config.toml
n_layer = 8
d_model = 128
n_head = 3
n_kv_head = 3
head_dim = 32
d_mlp = 384
vocab_size = 1024
activation = "gelu"
norm = "layernorm"
norm_place = "pre"
norm_eps = 1e-05
positions = "rope"
rope_base = 10000.0
rope_fraction = 1.0
qk_norm = false
attn_scale = 0.177
bias = "all"
tie_embeddings = false
parallel_block = true
init = "normal"
init_std_qkv = 0.0596
init_std_o = 0.0688
init_std_up = 0.0596
init_std_down = 0.0
optimizer = "muon_variant"
lr = 0.0152
lr_mult_o = 2.0
beta1 = 0.95
lr_head = 0.00528
warmup_steps = 200
schedule = "wsd"
decay_fraction = 0.695
decay_shape = "linear"
final_lr_fraction = 0.0
batch_tokens = 32768
seq_len = 1024
doc_mask = true
train_tokens = 107500000
steps = 3281
dataset = "wikipedia_en"
Each number is 200 + 30 x the weight over its row's rms, rounded and kept within 0 to 999. Layers, rows and columns count from 0. The size before them is the row's rms in percent of the matrix's.

# down: layer 2 MLP down (transposed), 384x128, rms 0.208, rows 26-52, columns 0-127
# up: layer 2 MLP up, 384x128, rms 0.352, rows 27-53, columns 0-127
down26,107,188,216,223,178,190,179,181,255,195,179,208,223,195,182,195,258,163,177,173,214,214,165,185,185,207,242,218,187,176,167,196,170,229,246,157,247,196,205,185,206,187,217,230,203,216,157,202,228,209,222,124,224,159,173,191,242,181,217,163,201,183,236,175,245,232,272,233,191,203,211,215,224,224,153,177,220,259,191,212,230,223,236,199,177,222,206,181,159,172,202,163,119,233,247,195,201,137,235,183,133,221,178,148,218,203,240,217,197,212,182,173,179,193,213,162,270,243,203,238,201,181,147,201,157,196,202,229,209
up27,103,189,246,212,270,241,233,164,190,186,203,189,200,209,201,218,228,212,283,196,221,206,178,146,247,234,197,215,247,181,190,232,238,199,170,215,174,213,214,229,171,198,184,162,253,256,191,245,174,194,176,137,146,167,192,213,249,187,216,200,237,176,220,235,233,238,186,189,219,248,178,174,203,216,171,219,243,182,193,197,224,211,205,204,232,213,201,195,231,155,178,186,179,244,177,229,170,189,241,195,207,173,214,261,218,183,230,203,191,214,231,175,213,280,182,186,214,157,206,154,188,189,205,201,173,124,226,250,163
down27,106,197,192,187,243,228,214,169,187,255,174,204,178,166,242,199,158,195,185,244,182,200,169,175,239,186,216,248,173,189,229,180,186,238,156,209,168,213,206,153,228,171,233,275,186,254,223,244,210,254,179,199,184,254,160,193,221,206,195,166,190,214,227,208,206,214,215,225,182,240,205,228,258,228,199,193,195,215,151,235,175,171,180,163,184,179,187,204,240,184,142,197,217,205,162,227,205,177,231,201,213,164,186,238,237,155,176,212,169,186,145,192,141,163,199,203,221,222,198,199,186,224,114,270,226,182,186,209,148
up28,098,244,210,192,195,209,238,155,220,235,158,217,201,171,218,213,234,195,238,188,214,188,226,133,175,214,186,153,204,182,214,192,198,195,192,175,208,254,184,269,182,156,153,185,151,196,235,173,237,214,166,205,168,233,226,176,246,197,191,166,222,237,188,199,168,196,235,185,194,168,186,160,200,221,215,172,193,214,203,218,254,220,206,191,239,220,196,226,200,246,180,194,179,222,165,281,215,214,216,253,172,212,199,193,229,221,202,142,208,272,224,168,198,191,239,178,137,181,205,206,218,292,170,174,149,187,187,246,224
down28,093,233,172,197,223,212,189,209,256,211,218,191,185,184,209,221,170,202,188,196,168,170,205,145,217,186,181,166,223,244,220,187,204,235,203,221,211,232,205,207,218,151,227,171,197,232,212,206,180,176,191,216,247,254,203,141,215,174,204,177,236,194,173,151,201,209,265,202,196,229,150,198,179,172,197,191,151,211,120,227,180,261,204,231,227,189,250,170,213,247,156,190,149,244,209,200,198,244,200,188,190,202,193,128,191,247,182,128,270,225,226,155,228,192,192,196,126,202,197,217,226,213,193,144,189,199,227,221,206
up29,093,167,222,201,196,175,180,198,225,189,219,210,206,141,202,180,207,196,229,217,181,219,244,177,147,164,215,231,136,179,264,158,145,201,229,229,227,175,199,194,176,239,163,144,194,144,171,183,238,262,258,237,270,223,127,231,245,214,216,213,216,187,232,195,204,204,181,240,175,187,180,195,200,188,193,190,189,202,231,169,216,211,185,243,238,206,196,179,223,195,178,178,214,231,170,169,150,155,220,225,211,202,177,210,221,146,274,230,208,217,173,167,256,202,183,216,229,185,233,172,209,197,198,260,182,221,215,214,223
down29,080,182,249,183,203,192,234,217,190,228,202,206,172,200,217,236,216,170,215,231,187,186,230,223,124,171,215,181,163,245,228,184,205,154,204,192,236,206,161,154,204,220,177,169,172,180,159,145,217,213,176,199,247,207,156,192,189,236,201,224,180,167,170,240,159,171,242,163,228,249,180,194,212,230,171,186,194,165,214,197,215,241,157,255,242,204,216,229,230,220,202,175,290,189,172,180,184,209,201,219,223,206,191,190,208,182,246,272,192,231,154,202,206,175,187,139,194,202,181,225,181,150,185,255,186,205,262,214,144
up30,094,162,193,225,168,191,224,140,217,211,242,214,186,241,187,192,200,153,148,166,193,192,231,217,182,209,233,222,166,177,186,188,184,177,187,232,187,207,204,289,234,234,244,186,175,162,222,211,211,218,204,227,202,205,205,248,225,208,218,175,175,200,165,152,217,245,170,228,248,132,207,223,220,176,156,224,174,187,221,192,195,193,218,230,260,199,169,201,269,232,198,206,227,106,216,217,212,185,221,204,207,218,166,205,183,202,226,257,192,199,244,213,152,207,235,163,188,219,191,117,177,209,184,235,159,198,222,228,231
down30,086,181,209,210,180,206,200,233,210,192,198,177,191,238,207,148,195,195,191,226,150,172,254,234,188,192,212,211,179,214,128,231,217,223,146,171,207,196,154,187,225,205,188,199,213,198,200,178,213,192,187,237,185,214,173,212,183,162,120,233,172,116,231,158,231,203,201,257,238,190,181,179,173,157,178,195,187,234,193,207,203,210,218,202,249,210,197,260,198,192,194,178,272,179,189,170,168,253,178,210,291,173,157,192,207,175,202,224,220,135,246,191,217,180,235,197,177,244,184,199,202,193,235,228,213,220,275,216,184
up31,098,156,186,213,152,187,141,255,243,230,193,207,238,181,180,147,210,272,208,233,211,202,260,209,124,223,190,193,247,194,237,220,184,206,183,160,192,188,207,211,182,186,211,210,195,169,206,243,178,187,144,183,175,168,200,170,224,210,182,200,218,177,223,180,207,215,241,231,238,223,256,226,208,185,154,183,241,184,203,245,198,251,214,175,197,164,135,229,193,209,244,210,154,208,190,239,199,183,263,177,206,156,137,244,206,231,165,238,181,184,210,255,183,198,162,185,230,182,226,154,220,204,217,200,187,211,188,165,217
down31,096,194,138,163,212,201,178,208,208,180,194,194,207,223,222,246,186,189,209,233,218,192,214,160,154,237,164,247,236,132,248,185,192,147,195,227,170,204,173,196,228,153,221,210,187,151,255,229,179,199,160,210,191,148,179,166,188,199,239,225,154,260,185,211,192,243,252,210,229,141,190,264,208,165,230,154,158,196,235,221,228,224,270,179,231,218,188,235,178,179,192,252,214,238,211,197,231,175,223,170,156,210,197,190,244,157,170,212,191,229,172,203,184,201,158,217,207,252,206,171,193,172,179,210,203,166,214,188,205
up32,104,210,222,237,196,226,126,222,188,193,202,245,191,203,168,168,223,231,213,181,174,234,183,247,222,200,216,169,207,177,202,168,235,251,204,237,226,233,178,233,219,161,225,216,181,148,196,197,179,201,202,193,217,172,245,219,169,222,236,207,186,209,169,255,233,183,244,213,202,158,235,232,179,203,160,205,173,248,248,203,177,277,174,199,192,173,200,206,198,223,170,189,205,229,204,170,190,205,239,254,171,161,192,271,227,172,127,141,205,232,206,174,180,235,181,209,243,197,266,193,196,200,190,174,193,207,203,285,214
down32,097,218,187,201,138,239,224,194,215,190,194,190,153,222,225,183,267,253,222,184,201,269,196,194,183,187,170,183,235,243,208,185,156,254,260,189,173,248,159,233,167,179,207,200,142,161,220,175,246,193,183,182,202,176,200,205,203,262,163,170,194,179,224,111,217,202,257,157,182,222,198,149,196,202,220,218,220,238,158,166,242,185,196,215,188,216,177,196,179,212,163,214,172,218,198,202,217,177,166,213,187,177,193,204,208,174,200,240,208,221,201,228,208,230,223,208,246,196,175,241,186,168,147,254,206,127,207,231,187
up33,097,178,309,165,205,192,210,220,172,151,241,206,220,264,230,236,183,171,153,130,160,203,214,181,230,209,194,250,188,250,143,176,216,191,256,188,189,192,272,187,209,164,248,205,171,187,207,189,203,176,198,170,224,169,192,168,263,188,189,201,193,207,205,217,164,215,210,233,152,190,221,193,172,178,205,269,155,215,210,160,184,200,243,214,226,191,190,189,216,206,206,191,207,166,267,216,217,192,225,200,189,206,228,182,201,225,140,229,210,197,233,203,151,230,253,180,205,209,216,189,149,208,174,194,217,202,195,166,222
down33,093,179,158,184,222,225,164,163,169,268,178,181,185,240,195,209,213,170,191,168,236,152,211,262,174,176,185,259,202,247,221,159,209,208,211,219,192,199,184,204,167,160,184,200,206,193,209,194,179,182,188,174,237,223,182,233,182,219,265,221,218,167,169,240,123,204,208,221,249,229,235,148,197,175,209,163,251,240,192,199,194,188,187,235,186,204,157,235,261,211,211,186,226,206,234,197,218,152,189,227,196,206,128,157,226,192,207,240,147,145,208,191,205,233,199,181,196,223,158,244,211,190,205,236,193,179,146,220,249
up34,086,185,210,208,159,189,209,226,243,143,265,199,241,204,175,181,153,228,216,268,202,195,239,225,181,233,225,193,218,271,221,155,143,221,164,171,215,209,209,235,190,178,205,194,207,131,206,215,235,190,220,226,172,181,208,225,235,169,258,211,139,204,238,178,196,193,209,241,206,178,161,191,213,198,193,234,238,193,131,179,176,254,226,198,203,227,204,210,241,156,172,199,178,224,255,208,150,145,220,218,200,208,211,221,230,163,227,168,199,190,196,233,245,136,180,198,228,204,243,202,190,180,210,228,243,206,223,224,192
down34,079,215,214,213,179,187,129,152,224,237,218,183,218,211,185,147,167,149,188,205,241,238,245,173,203,186,195,192,216,237,134,166,177,190,206,177,196,231,194,160,183,197,257,151,196,225,218,211,188,183,225,158,250,179,225,208,245,189,165,222,180,235,238,161,222,171,229,144,190,171,182,175,194,161,181,170,233,238,166,225,214,225,209,126,194,202,250,217,209,239,216,217,182,183,207,206,260,174,221,215,179,217,181,183,229,196,152,210,153,195,161,149,219,179,210,239,206,194,180,220,227,219,238,194,256,247,258,205,171
up35,104,202,229,211,175,199,211,199,131,206,213,195,211,219,121,224,173,244,178,192,210,210,199,209,201,232,203,167,186,192,213,236,187,167,156,194,179,179,189,245,242,241,202,170,168,157,175,224,193,217,219,205,187,173,211,229,213,176,242,160,172,196,231,179,170,226,178,239,231,176,198,212,194,178,215,236,167,198,186,205,201,267,226,201,225,189,220,205,222,235,265,124,163,244,215,203,232,246,195,223,201,178,166,229,176,196,237,276,228,257,198,182,195,164,199,107,168,235,153,176,164,245,214,181,171,184,221,167,181
down35,104,242,223,246,216,153,200,189,233,210,239,208,238,174,231,173,140,228,208,215,128,189,189,263,194,163,137,216,231,188,181,166,208,201,184,200,216,222,220,198,196,219,211,173,146,208,215,153,172,213,223,223,204,173,180,114,176,207,193,149,194,221,219,185,179,196,211,266,202,186,208,216,197,219,204,169,153,261,178,220,210,167,276,245,184,160,165,222,150,158,222,208,178,191,259,163,209,227,160,214,193,204,202,254,181,231,255,217,232,181,233,183,209,243,169,189,208,187,192,199,213,205,166,180,196,209,222,190,165
up36,103,201,177,194,219,199,197,222,201,234,214,195,185,199,165,208,208,226,179,203,217,177,174,202,185,214,170,172,206,188,220,224,216,188,137,185,175,205,203,262,210,207,231,232,174,159,185,201,173,175,182,163,213,236,233,135,217,185,201,224,220,210,244,176,201,212,163,232,254,239,193,232,185,216,188,224,216,133,244,220,187,172,189,144,248,149,180,211,253,187,214,132,224,154,223,221,257,139,212,225,130,192,194,236,143,220,156,232,225,187,170,199,137,228,144,202,242,207,268,196,184,205,228,199,172,171,205,199,173
down36,106,209,189,198,239,234,205,188,152,179,168,182,242,166,203,152,176,218,193,193,188,182,265,197,202,203,165,224,188,201,232,164,220,176,200,222,264,167,189,159,231,181,195,220,189,166,187,178,185,223,190,211,201,235,196,181,212,218,201,219,138,219,225,153,233,182,236,148,233,231,171,168,224,192,194,194,196,184,190,242,194,206,260,270,216,277,194,121,196,161,176,192,182,212,172,211,249,173,249,198,226,234,197,198,219,264,241,201,205,232,171,235,139,221,197,211,222,223,170,175,202,197,223,142,174,174,163,150,224
up37,097,234,206,227,231,176,108,177,195,218,184,249,185,166,167,151,151,216,207,184,181,155,218,273,203,179,177,176,245,194,203,202,205,188,184,198,166,234,203,192,223,229,214,212,189,253,223,167,210,215,227,232,205,239,150,234,214,218,168,187,233,232,257,178,196,218,157,255,171,197,181,233,218,187,172,154,143,220,191,151,133,170,192,176,240,171,177,188,243,182,172,225,245,203,175,241,173,204,194,195,193,212,206,202,148,215,197,175,243,250,170,238,194,193,210,224,203,214,187,220,236,217,193,202,152,267,211,228,209
down37,098,211,185,201,237,241,159,223,170,213,241,236,182,161,205,216,180,171,207,189,204,208,222,199,190,208,162,162,218,180,202,216,221,181,197,181,211,146,198,179,159,167,217,181,174,236,175,227,195,220,153,134,194,179,152,205,185,257,173,159,193,226,269,263,191,191,222,236,179,191,274,173,177,175,221,191,291,206,250,176,202,190,198,186,185,211,179,152,169,221,201,243,194,201,168,197,213,177,205,258,179,258,159,202,181,243,246,218,199,181,225,214,218,220,155,205,218,155,144,192,186,201,212,248,185,174,188,223,259
up38,104,178,181,217,210,182,205,214,175,238,166,206,201,216,168,162,224,173,188,193,176,221,176,189,166,156,217,196,189,171,217,165,135,189,162,231,184,204,160,199,206,228,175,205,229,169,171,217,208,251,189,200,144,234,163,217,209,237,194,208,164,234,168,176,218,186,165,223,203,205,244,156,197,253,208,178,143,230,224,231,169,267,234,198,204,262,193,156,212,247,246,172,179,169,190,214,202,205,208,188,243,185,134,217,126,174,218,214,176,212,174,213,173,145,276,216,175,215,214,184,140,164,165,173,209,191,149,185,184
down38,097,182,214,179,195,235,210,187,188,193,170,195,226,182,214,186,241,199,239,188,176,200,225,191,199,240,249,183,144,232,163,183,164,253,215,200,205,177,133,241,222,199,153,227,243,216,217,216,227,241,208,186,218,178,174,211,148,175,210,178,216,162,164,197,253,180,188,161,195,174,204,163,142,206,195,246,155,181,184,289,185,215,211,224,181,203,252,198,210,200,205,133,198,189,173,196,211,207,212,139,187,162,207,210,170,168,239,199,287,216,225,211,178,212,206,218,237,239,192,247,232,168,153,187,144,208,233,205,239
up39,103,181,235,210,214,183,197,215,206,201,213,237,198,209,174,191,192,185,211,175,251,195,266,251,224,231,185,182,187,174,201,218,256,190,228,135,202,219,211,195,201,227,255,246,188,214,220,192,199,251,199,204,205,206,180,218,145,224,239,136,214,254,181,184,204,202,157,231,200,173,240,215,190,209,178,209,169,167,165,215,134,278,228,229,206,221,190,174,212,225,187,281,209,193,188,248,197,201,217,249,206,187,222,219,162,178,231,222,207,237,183,180,171,189,224,168,144,228,170,230,168,261,262,246,178,225,157,180,200
down39,112,157,190,189,257,210,161,175,242,223,220,252,180,237,222,231,165,169,160,241,232,191,201,227,172,230,179,238,167,242,219,160,209,206,145,191,148,141,137,207,185,189,245,248,189,231,218,214,228,153,203,159,198,178,165,270,168,198,212,164,264,162,257,206,151,189,206,209,181,193,223,263,249,201,217,175,142,185,218,169,173,190,190,185,195,165,192,176,206,235,181,188,197,200,198,216,211,236,247,224,222,197,213,223,191,225,182,221,214,234,172,194,179,210,203,180,154,175,221,191,216,178,217,160,183,201,231,180,253
up40,109,184,242,204,192,224,221,192,235,226,156,245,196,244,154,215,188,234,210,164,229,169,204,199,173,242,225,196,213,196,204,163,161,198,241,206,173,149,261,228,146,199,222,225,228,176,256,216,174,205,185,217,203,134,149,247,251,188,176,179,198,253,173,121,214,195,142,164,202,196,221,181,171,217,227,223,163,165,234,177,183,208,190,235,187,202,203,201,150,186,174,213,208,205,186,215,225,236,179,158,251,196,215,162,196,195,208,188,208,220,286,161,140,174,207,207,191,165,191,203,132,203,207,178,196,215,212,164,191
down40,116,240,207,210,178,189,185,172,229,168,178,208,203,184,199,214,149,207,244,215,226,162,190,198,232,173,189,181,222,240,190,234,193,188,295,213,249,196,221,199,186,231,158,189,181,186,213,183,209,173,200,117,187,187,199,222,200,192,158,151,227,169,200,194,236,193,198,252,213,184,266,188,208,169,218,200,226,266,170,180,214,219,186,146,252,153,210,195,163,170,179,216,130,208,225,209,229,227,237,232,221,206,222,185,127,212,209,179,242,239,219,221,160,177,142,197,172,235,182,248,205,226,223,161,186,167,220,230,166
up41,109,186,219,206,201,161,155,200,187,165,236,254,191,234,126,208,204,189,226,173,187,158,177,216,196,228,210,200,203,235,190,181,225,203,197,199,188,197,160,195,203,129,211,167,186,210,195,172,238,160,198,124,190,228,189,200,186,197,181,133,236,195,222,150,178,245,237,220,188,223,158,151,247,232,198,188,233,133,251,170,176,195,153,210,221,195,178,174,221,217,266,216,199,204,170,218,182,243,149,208,206,212,220,226,185,211,248,182,215,223,184,183,227,234,239,234,268,208,180,192,176,227,254,212,216,190,207,134,233
down41,130,166,187,264,216,199,211,225,211,221,204,188,220,155,203,165,245,179,172,180,157,206,224,191,211,212,164,139,260,168,201,165,205,223,180,178,175,176,192,210,188,155,136,226,221,234,226,212,231,208,203,206,195,192,160,228,224,215,199,160,194,221,196,108,200,207,197,226,164,228,166,210,189,223,220,213,169,133,294,200,161,223,217,245,225,213,171,172,238,198,236,198,193,239,140,157,208,205,212,206,216,173,210,208,162,199,220,198,177,250,179,214,247,274,205,198,228,216,231,183,186,211,212,141,198,190,224,158,223
up42,108,154,185,149,217,206,260,195,220,154,183,200,172,219,147,182,188,159,249,185,221,190,219,166,189,234,178,185,178,185,231,208,210,224,251,130,173,242,164,288,171,186,213,214,209,236,225,209,189,169,177,222,186,235,152,205,197,172,185,254,205,216,225,191,216,234,165,149,248,221,265,227,185,244,204,160,203,185,203,211,191,202,198,202,162,228,178,177,154,184,217,210,199,224,214,235,212,156,196,182,212,159,246,185,206,206,217,227,211,224,225,169,200,188,169,238,221,218,250,198,246,233,185,125,200,212,149,220,247
down42,098,158,210,120,165,250,217,243,203,215,248,187,218,183,201,182,205,263,200,152,185,154,206,272,184,174,178,178,201,194,194,114,202,208,233,204,135,233,153,247,262,140,219,197,174,222,205,183,177,200,225,180,239,246,184,180,203,190,152,231,202,183,200,236,197,199,210,218,203,177,182,170,212,207,200,186,180,192,177,207,171,198,319,228,173,231,192,219,224,195,204,205,174,199,193,212,180,203,211,167,231,265,215,192,246,221,226,212,204,227,182,188,198,193,172,191,215,204,195,167,220,224,209,181,175,177,228,205,146
up43,099,157,172,214,198,234,203,168,209,128,176,252,207,196,206,213,186,215,252,230,176,221,222,170,181,201,237,183,202,208,213,162,143,263,162,246,167,233,185,171,171,201,198,186,193,189,207,220,193,223,218,186,163,264,232,169,211,202,191,190,221,241,204,143,221,189,186,234,192,219,186,143,175,175,211,192,161,193,218,217,215,207,245,250,202,218,176,155,185,193,150,171,140,200,215,196,175,216,290,171,214,171,145,212,223,204,238,222,141,219,232,209,174,202,207,175,236,170,203,167,219,260,212,191,244,139,182,209,207
down43,098,220,167,186,197,220,181,146,198,167,94,163,238,173,215,211,170,240,201,197,203,203,217,235,225,199,227,185,220,151,185,205,224,246,167,235,152,184,252,180,194,160,176,249,194,197,216,234,174,240,245,145,251,178,249,286,245,227,203,167,196,219,194,176,189,168,177,202,191,190,166,188,229,214,246,179,192,193,163,247,179,206,189,245,220,190,224,187,204,237,191,185,210,183,200,156,219,224,197,143,220,223,164,196,235,198,203,200,204,200,121,192,166,176,206,190,242,209,196,198,188,210,260,178,223,199,227,219,168
up44,106,215,196,154,132,233,180,200,196,191,207,180,141,239,227,189,214,178,161,210,143,200,206,216,191,230,245,175,180,226,219,185,168,171,161,214,212,177,144,227,196,189,239,193,263,156,260,197,144,227,180,229,144,162,207,214,232,205,211,172,169,232,214,196,236,252,163,209,130,200,174,137,181,193,212,176,177,159,163,146,173,143,197,202,141,204,184,162,265,197,198,199,215,222,205,232,216,195,195,207,191,226,233,223,232,188,186,210,227,178,179,168,166,220,245,219,220,157,203,196,238,191,201,225,154,218,182,196,184
down44,111,220,212,192,179,216,163,182,224,198,246,202,124,219,201,167,248,203,204,166,131,245,193,208,209,242,221,252,198,265,205,214,177,188,224,212,198,166,202,200,163,168,194,205,236,204,244,184,166,201,194,236,124,195,223,131,265,211,179,168,197,245,225,195,249,251,169,232,151,184,127,176,141,177,195,185,231,151,197,200,173,153,193,199,177,220,205,166,203,190,209,197,234,225,229,207,188,199,215,216,249,207,222,227,207,177,192,190,208,210,152,213,181,173,200,234,190,204,215,178,202,243,214,235,149,258,176,195,216
up45,094,260,219,210,177,179,233,217,280,250,192,198,176,183,217,144,172,182,182,196,163,217,210,217,134,261,238,207,204,262,184,218,230,192,214,223,188,205,206,210,195,226,192,227,216,214,225,182,183,184,216,159,208,212,260,176,209,169,199,223,169,174,205,239,143,226,242,148,145,193,213,185,211,201,185,188,198,232,234,224,204,249,170,208,202,168,148,158,238,168,152,205,179,237,173,206,231,151,189,181,175,149,235,188,222,141,153,127,225,195,199,179,153,229,220,184,244,213,202,238,216,188,198,196,189,177,192,202,226
down45,094,156,183,200,167,197,224,169,189,174,188,186,212,217,191,176,240,225,210,221,223,245,234,189,198,225,180,192,146,161,163,231,235,204,187,186,188,180,211,210,216,197,231,202,189,188,221,245,209,206,187,215,202,187,159,203,208,276,236,207,170,245,168,238,193,178,161,229,233,187,202,167,219,130,227,183,159,262,215,209,240,171,238,111,163,208,276,215,160,233,209,196,174,164,196,212,172,243,223,162,184,210,197,205,123,205,228,203,136,218,183,206,181,209,180,238,134,197,245,192,179,224,189,211,201,217,175,258,218
up46,118,204,282,208,251,172,213,243,210,152,198,217,237,180,164,196,117,204,196,179,234,197,203,222,165,167,176,202,204,250,183,198,191,193,196,188,200,228,148,162,201,195,194,288,207,152,204,196,207,175,167,183,185,212,174,210,185,228,185,166,264,212,182,203,235,206,178,205,176,153,190,180,193,241,192,162,199,229,171,235,202,209,166,205,232,164,193,189,180,205,163,183,171,206,196,231,162,201,201,227,179,206,259,240,219,178,213,204,166,206,230,218,173,223,249,269,264,191,261,156,247,205,203,198,189,161,175,256,223
down46,123,197,204,221,181,242,254,212,234,241,161,167,187,191,165,121,198,209,197,162,207,149,183,248,185,175,205,183,216,168,192,187,189,211,221,185,182,165,228,143,219,214,168,219,189,191,185,161,193,203,153,211,171,208,195,208,123,193,178,203,218,223,208,174,187,218,147,178,221,219,190,242,198,209,185,191,175,156,218,202,166,285,196,188,171,221,182,185,185,203,271,184,225,229,225,195,204,206,196,218,252,143,260,169,263,190,217,220,194,259,193,201,212,191,197,274,202,221,214,182,187,272,232,171,238,238,171,189,199
up47,101,197,246,215,228,184,204,231,138,228,175,177,197,208,224,180,186,153,263,195,165,208,227,162,247,195,226,217,227,257,168,244,183,181,230,192,189,206,186,182,209,202,142,223,193,214,287,197,181,207,154,201,147,185,210,204,238,210,190,225,160,235,226,225,244,173,189,260,184,266,184,196,230,225,205,206,203,152,217,195,181,178,230,179,211,153,205,232,203,156,169,179,165,224,221,187,225,231,196,204,207,211,189,181,205,197,164,249,165,189,149,196,271,156,213,150,236,156,194,174,196,212,242,195,197,138,207,209,234
down47,091,202,185,165,186,211,199,256,189,224,220,221,196,246,208,161,181,207,208,215,173,211,204,180,207,220,198,203,227,181,199,151,205,198,178,155,158,201,189,204,232,167,199,212,238,185,208,201,201,207,175,130,183,176,223,154,202,220,228,205,172,199,219,229,234,107,220,209,198,206,222,241,221,185,155,194,196,248,208,230,189,184,256,190,247,141,202,258,195,181,225,93,230,193,213,178,223,204,224,164,253,160,179,177,186,210,189,214,230,153,201,238,216,133,218,185,184,138,151,170,234,223,229,223,202,250,218,205,242
up48,095,206,219,202,210,166,205,193,221,224,170,226,212,237,181,196,201,175,252,185,199,210,186,160,185,141,114,245,214,185,152,155,222,162,180,203,162,193,193,207,201,262,206,213,129,223,176,160,216,182,202,218,163,177,181,172,200,190,183,193,168,222,231,195,221,170,226,216,214,188,232,120,182,181,213,244,203,204,190,240,209,250,213,194,263,206,214,179,234,179,179,162,219,146,149,245,164,201,208,225,204,145,147,178,216,153,195,178,229,229,216,236,208,189,192,252,227,178,249,248,213,198,216,139,167,207,170,205,184
down48,102,222,227,160,185,184,213,225,236,208,195,148,194,212,190,202,206,200,193,211,230,175,208,206,136,131,185,218,215,240,154,220,210,213,205,232,160,191,141,207,232,154,259,244,203,175,219,173,197,197,211,171,194,181,194,173,227,191,174,190,215,214,238,207,210,216,254,175,175,253,208,222,218,165,188,203,125,203,183,158,173,180,174,131,219,229,140,230,122,256,216,216,190,158,200,252,201,209,212,202,160,213,134,238,194,263,223,178,196,203,192,205,165,206,196,195,244,226,198,233,189,221,201,251,178,241,233,223,203
up49,108,199,249,172,187,172,216,155,224,208,193,184,222,200,213,205,169,224,204,196,224,215,190,221,179,207,236,177,163,224,203,257,260,159,179,177,173,184,181,186,180,222,127,227,285,198,195,214,147,200,204,227,164,177,197,207,193,216,229,258,234,198,214,113,195,249,178,201,166,218,220,199,129,208,132,227,162,159,154,162,133,212,204,150,144,231,189,224,218,200,206,193,204,179,218,178,193,181,189,184,178,178,230,212,226,182,262,192,215,208,165,233,233,200,219,167,210,178,198,218,240,235,171,243,222,207,207,206,209
down49,111,189,218,176,184,196,220,246,176,214,219,190,228,183,195,182,168,245,163,210,152,263,217,251,226,164,193,214,174,222,222,203,258,242,213,158,210,156,163,223,222,159,166,195,229,195,179,141,166,234,187,213,234,178,173,194,228,200,218,189,209,175,168,135,221,242,183,192,167,196,142,205,176,216,182,183,198,180,173,159,162,181,220,191,208,214,158,219,219,222,190,150,196,211,156,216,200,154,151,201,142,204,154,214,179,228,217,240,216,235,215,192,200,260,286,206,204,249,199,182,218,217,242,189,187,199,228,269,234
up50,098,168,182,285,188,123,197,204,180,188,245,229,199,186,240,174,232,178,223,185,189,241,162,193,204,186,148,235,195,204,180,185,204,180,190,204,158,226,194,172,191,218,157,210,211,149,204,131,152,195,201,228,191,232,173,231,229,152,145,178,212,136,219,254,196,210,190,160,232,211,168,181,186,181,147,239,196,206,220,195,191,234,223,185,208,178,172,222,218,250,175,203,179,196,222,227,228,225,279,262,184,195,211,218,188,192,185,217,197,186,164,231,184,155,192,238,157,194,209,179,188,230,179,133,187,154,185,235,221
down50,096,174,212,243,206,149,199,231,164,214,213,216,121,176,224,198,183,227,208,220,217,212,189,220,242,196,199,178,215,178,174,178,156,208,181,132,177,206,247,202,225,232,206,213,203,154,167,187,137,239,205,181,199,182,177,227,163,165,248,184,217,172,226,202,214,178,201,197,213,226,218,240,198,183,231,170,245,240,231,259,239,182,238,190,197,184,130,169,205,229,197,198,220,223,194,173,236,186,221,252,220,235,256,222,228,157,179,178,211,161,148,204,189,193,195,214,248,141,134,225,141,238,202,197,241,179,157,208,194
up51,108,182,226,187,173,214,241,159,208,276,242,151,170,230,187,274,233,160,258,158,249,197,156,231,246,194,214,174,189,193,146,200,186,129,218,173,186,209,200,212,173,234,245,164,172,157,207,148,209,185,191,205,193,215,191,211,195,193,207,161,227,154,205,196,180,230,226,243,234,177,190,181,215,171,215,219,227,187,167,139,162,227,172,198,232,199,195,212,266,201,225,217,230,172,188,223,197,243,244,205,145,200,176,243,151,205,203,211,192,222,232,168,220,235,212,211,191,233,224,196,219,177,239,227,179,251,171,183,214
down51,110,163,139,207,246,161,179,205,178,171,245,240,201,200,182,221,239,159,238,211,162,205,182,197,209,200,211,181,229,146,174,211,218,196,158,258,174,208,257,223,194,232,129,228,184,194,159,176,242,201,215,248,207,158,205,226,251,186,179,207,192,190,187,184,252,218,146,181,200,213,236,197,193,172,189,229,195,206,159,182,244,224,174,162,219,192,208,177,162,202,245,197,210,234,227,213,171,203,168,263,181,220,184,184,233,146,137,183,198,205,230,227,263,215,227,206,201,244,184,221,205,151,222,178,135,149,208,217,211
up52,097,128,182,165,194,230,194,141,189,188,191,222,179,215,185,193,184,187,193,198,195,206,234,149,192,228,205,182,177,205,204,217,181,160,220,184,187,211,217,250,205,277,236,219,202,179,186,202,210,207,154,160,191,159,201,201,193,237,179,180,217,237,167,196,215,214,148,196,136,177,104,207,186,169,204,189,234,176,164,204,182,158,286,230,203,158,222,218,157,184,175,198,219,221,198,222,161,174,177,248,263,152,215,212,229,221,209,224,209,218,240,178,182,225,188,220,187,204,157,151,230,215,209,203,137,211,139,159,218
down52,096,219,262,176,230,178,198,241,202,171,203,201,169,194,213,195,219,138,223,177,198,156,180,197,167,165,235,200,198,239,186,195,214,241,177,180,220,232,218,188,175,116,190,216,185,166,223,270,160,186,229,175,208,194,264,153,180,140,241,229,216,193,207,162,230,225,202,256,214,195,147,128,210,193,174,161,188,241,183,193,239,171,180,152,186,254,154,240,186,240,194,176,218,189,222,216,242,198,207,218,239,247,189,183,184,174,186,206,218,173,202,212,206,190,242,187,232,199,244,213,149,204,216,182,158,170,248,215,196
up53,104,229,247,163,207,163,186,209,178,192,260,217,202,275,165,213,175,206,173,174,236,206,220,167,175,157,241,178,212,234,153,178,202,170,208,184,196,184,173,238,220,127,165,192,212,215,137,140,178,199,215,139,166,236,201,215,213,174,142,195,216,188,182,176,225,205,231,191,187,185,215,162,228,194,213,240,184,151,198,199,187,235,210,155,250,170,217,210,216,232,257,185,180,217,192,252,169,216,172,140,187,197,220,188,188,230,245,207,207,238,196,212,214,177,224,225,253,258,237,193,206,237,225,238,196,209,163,254,200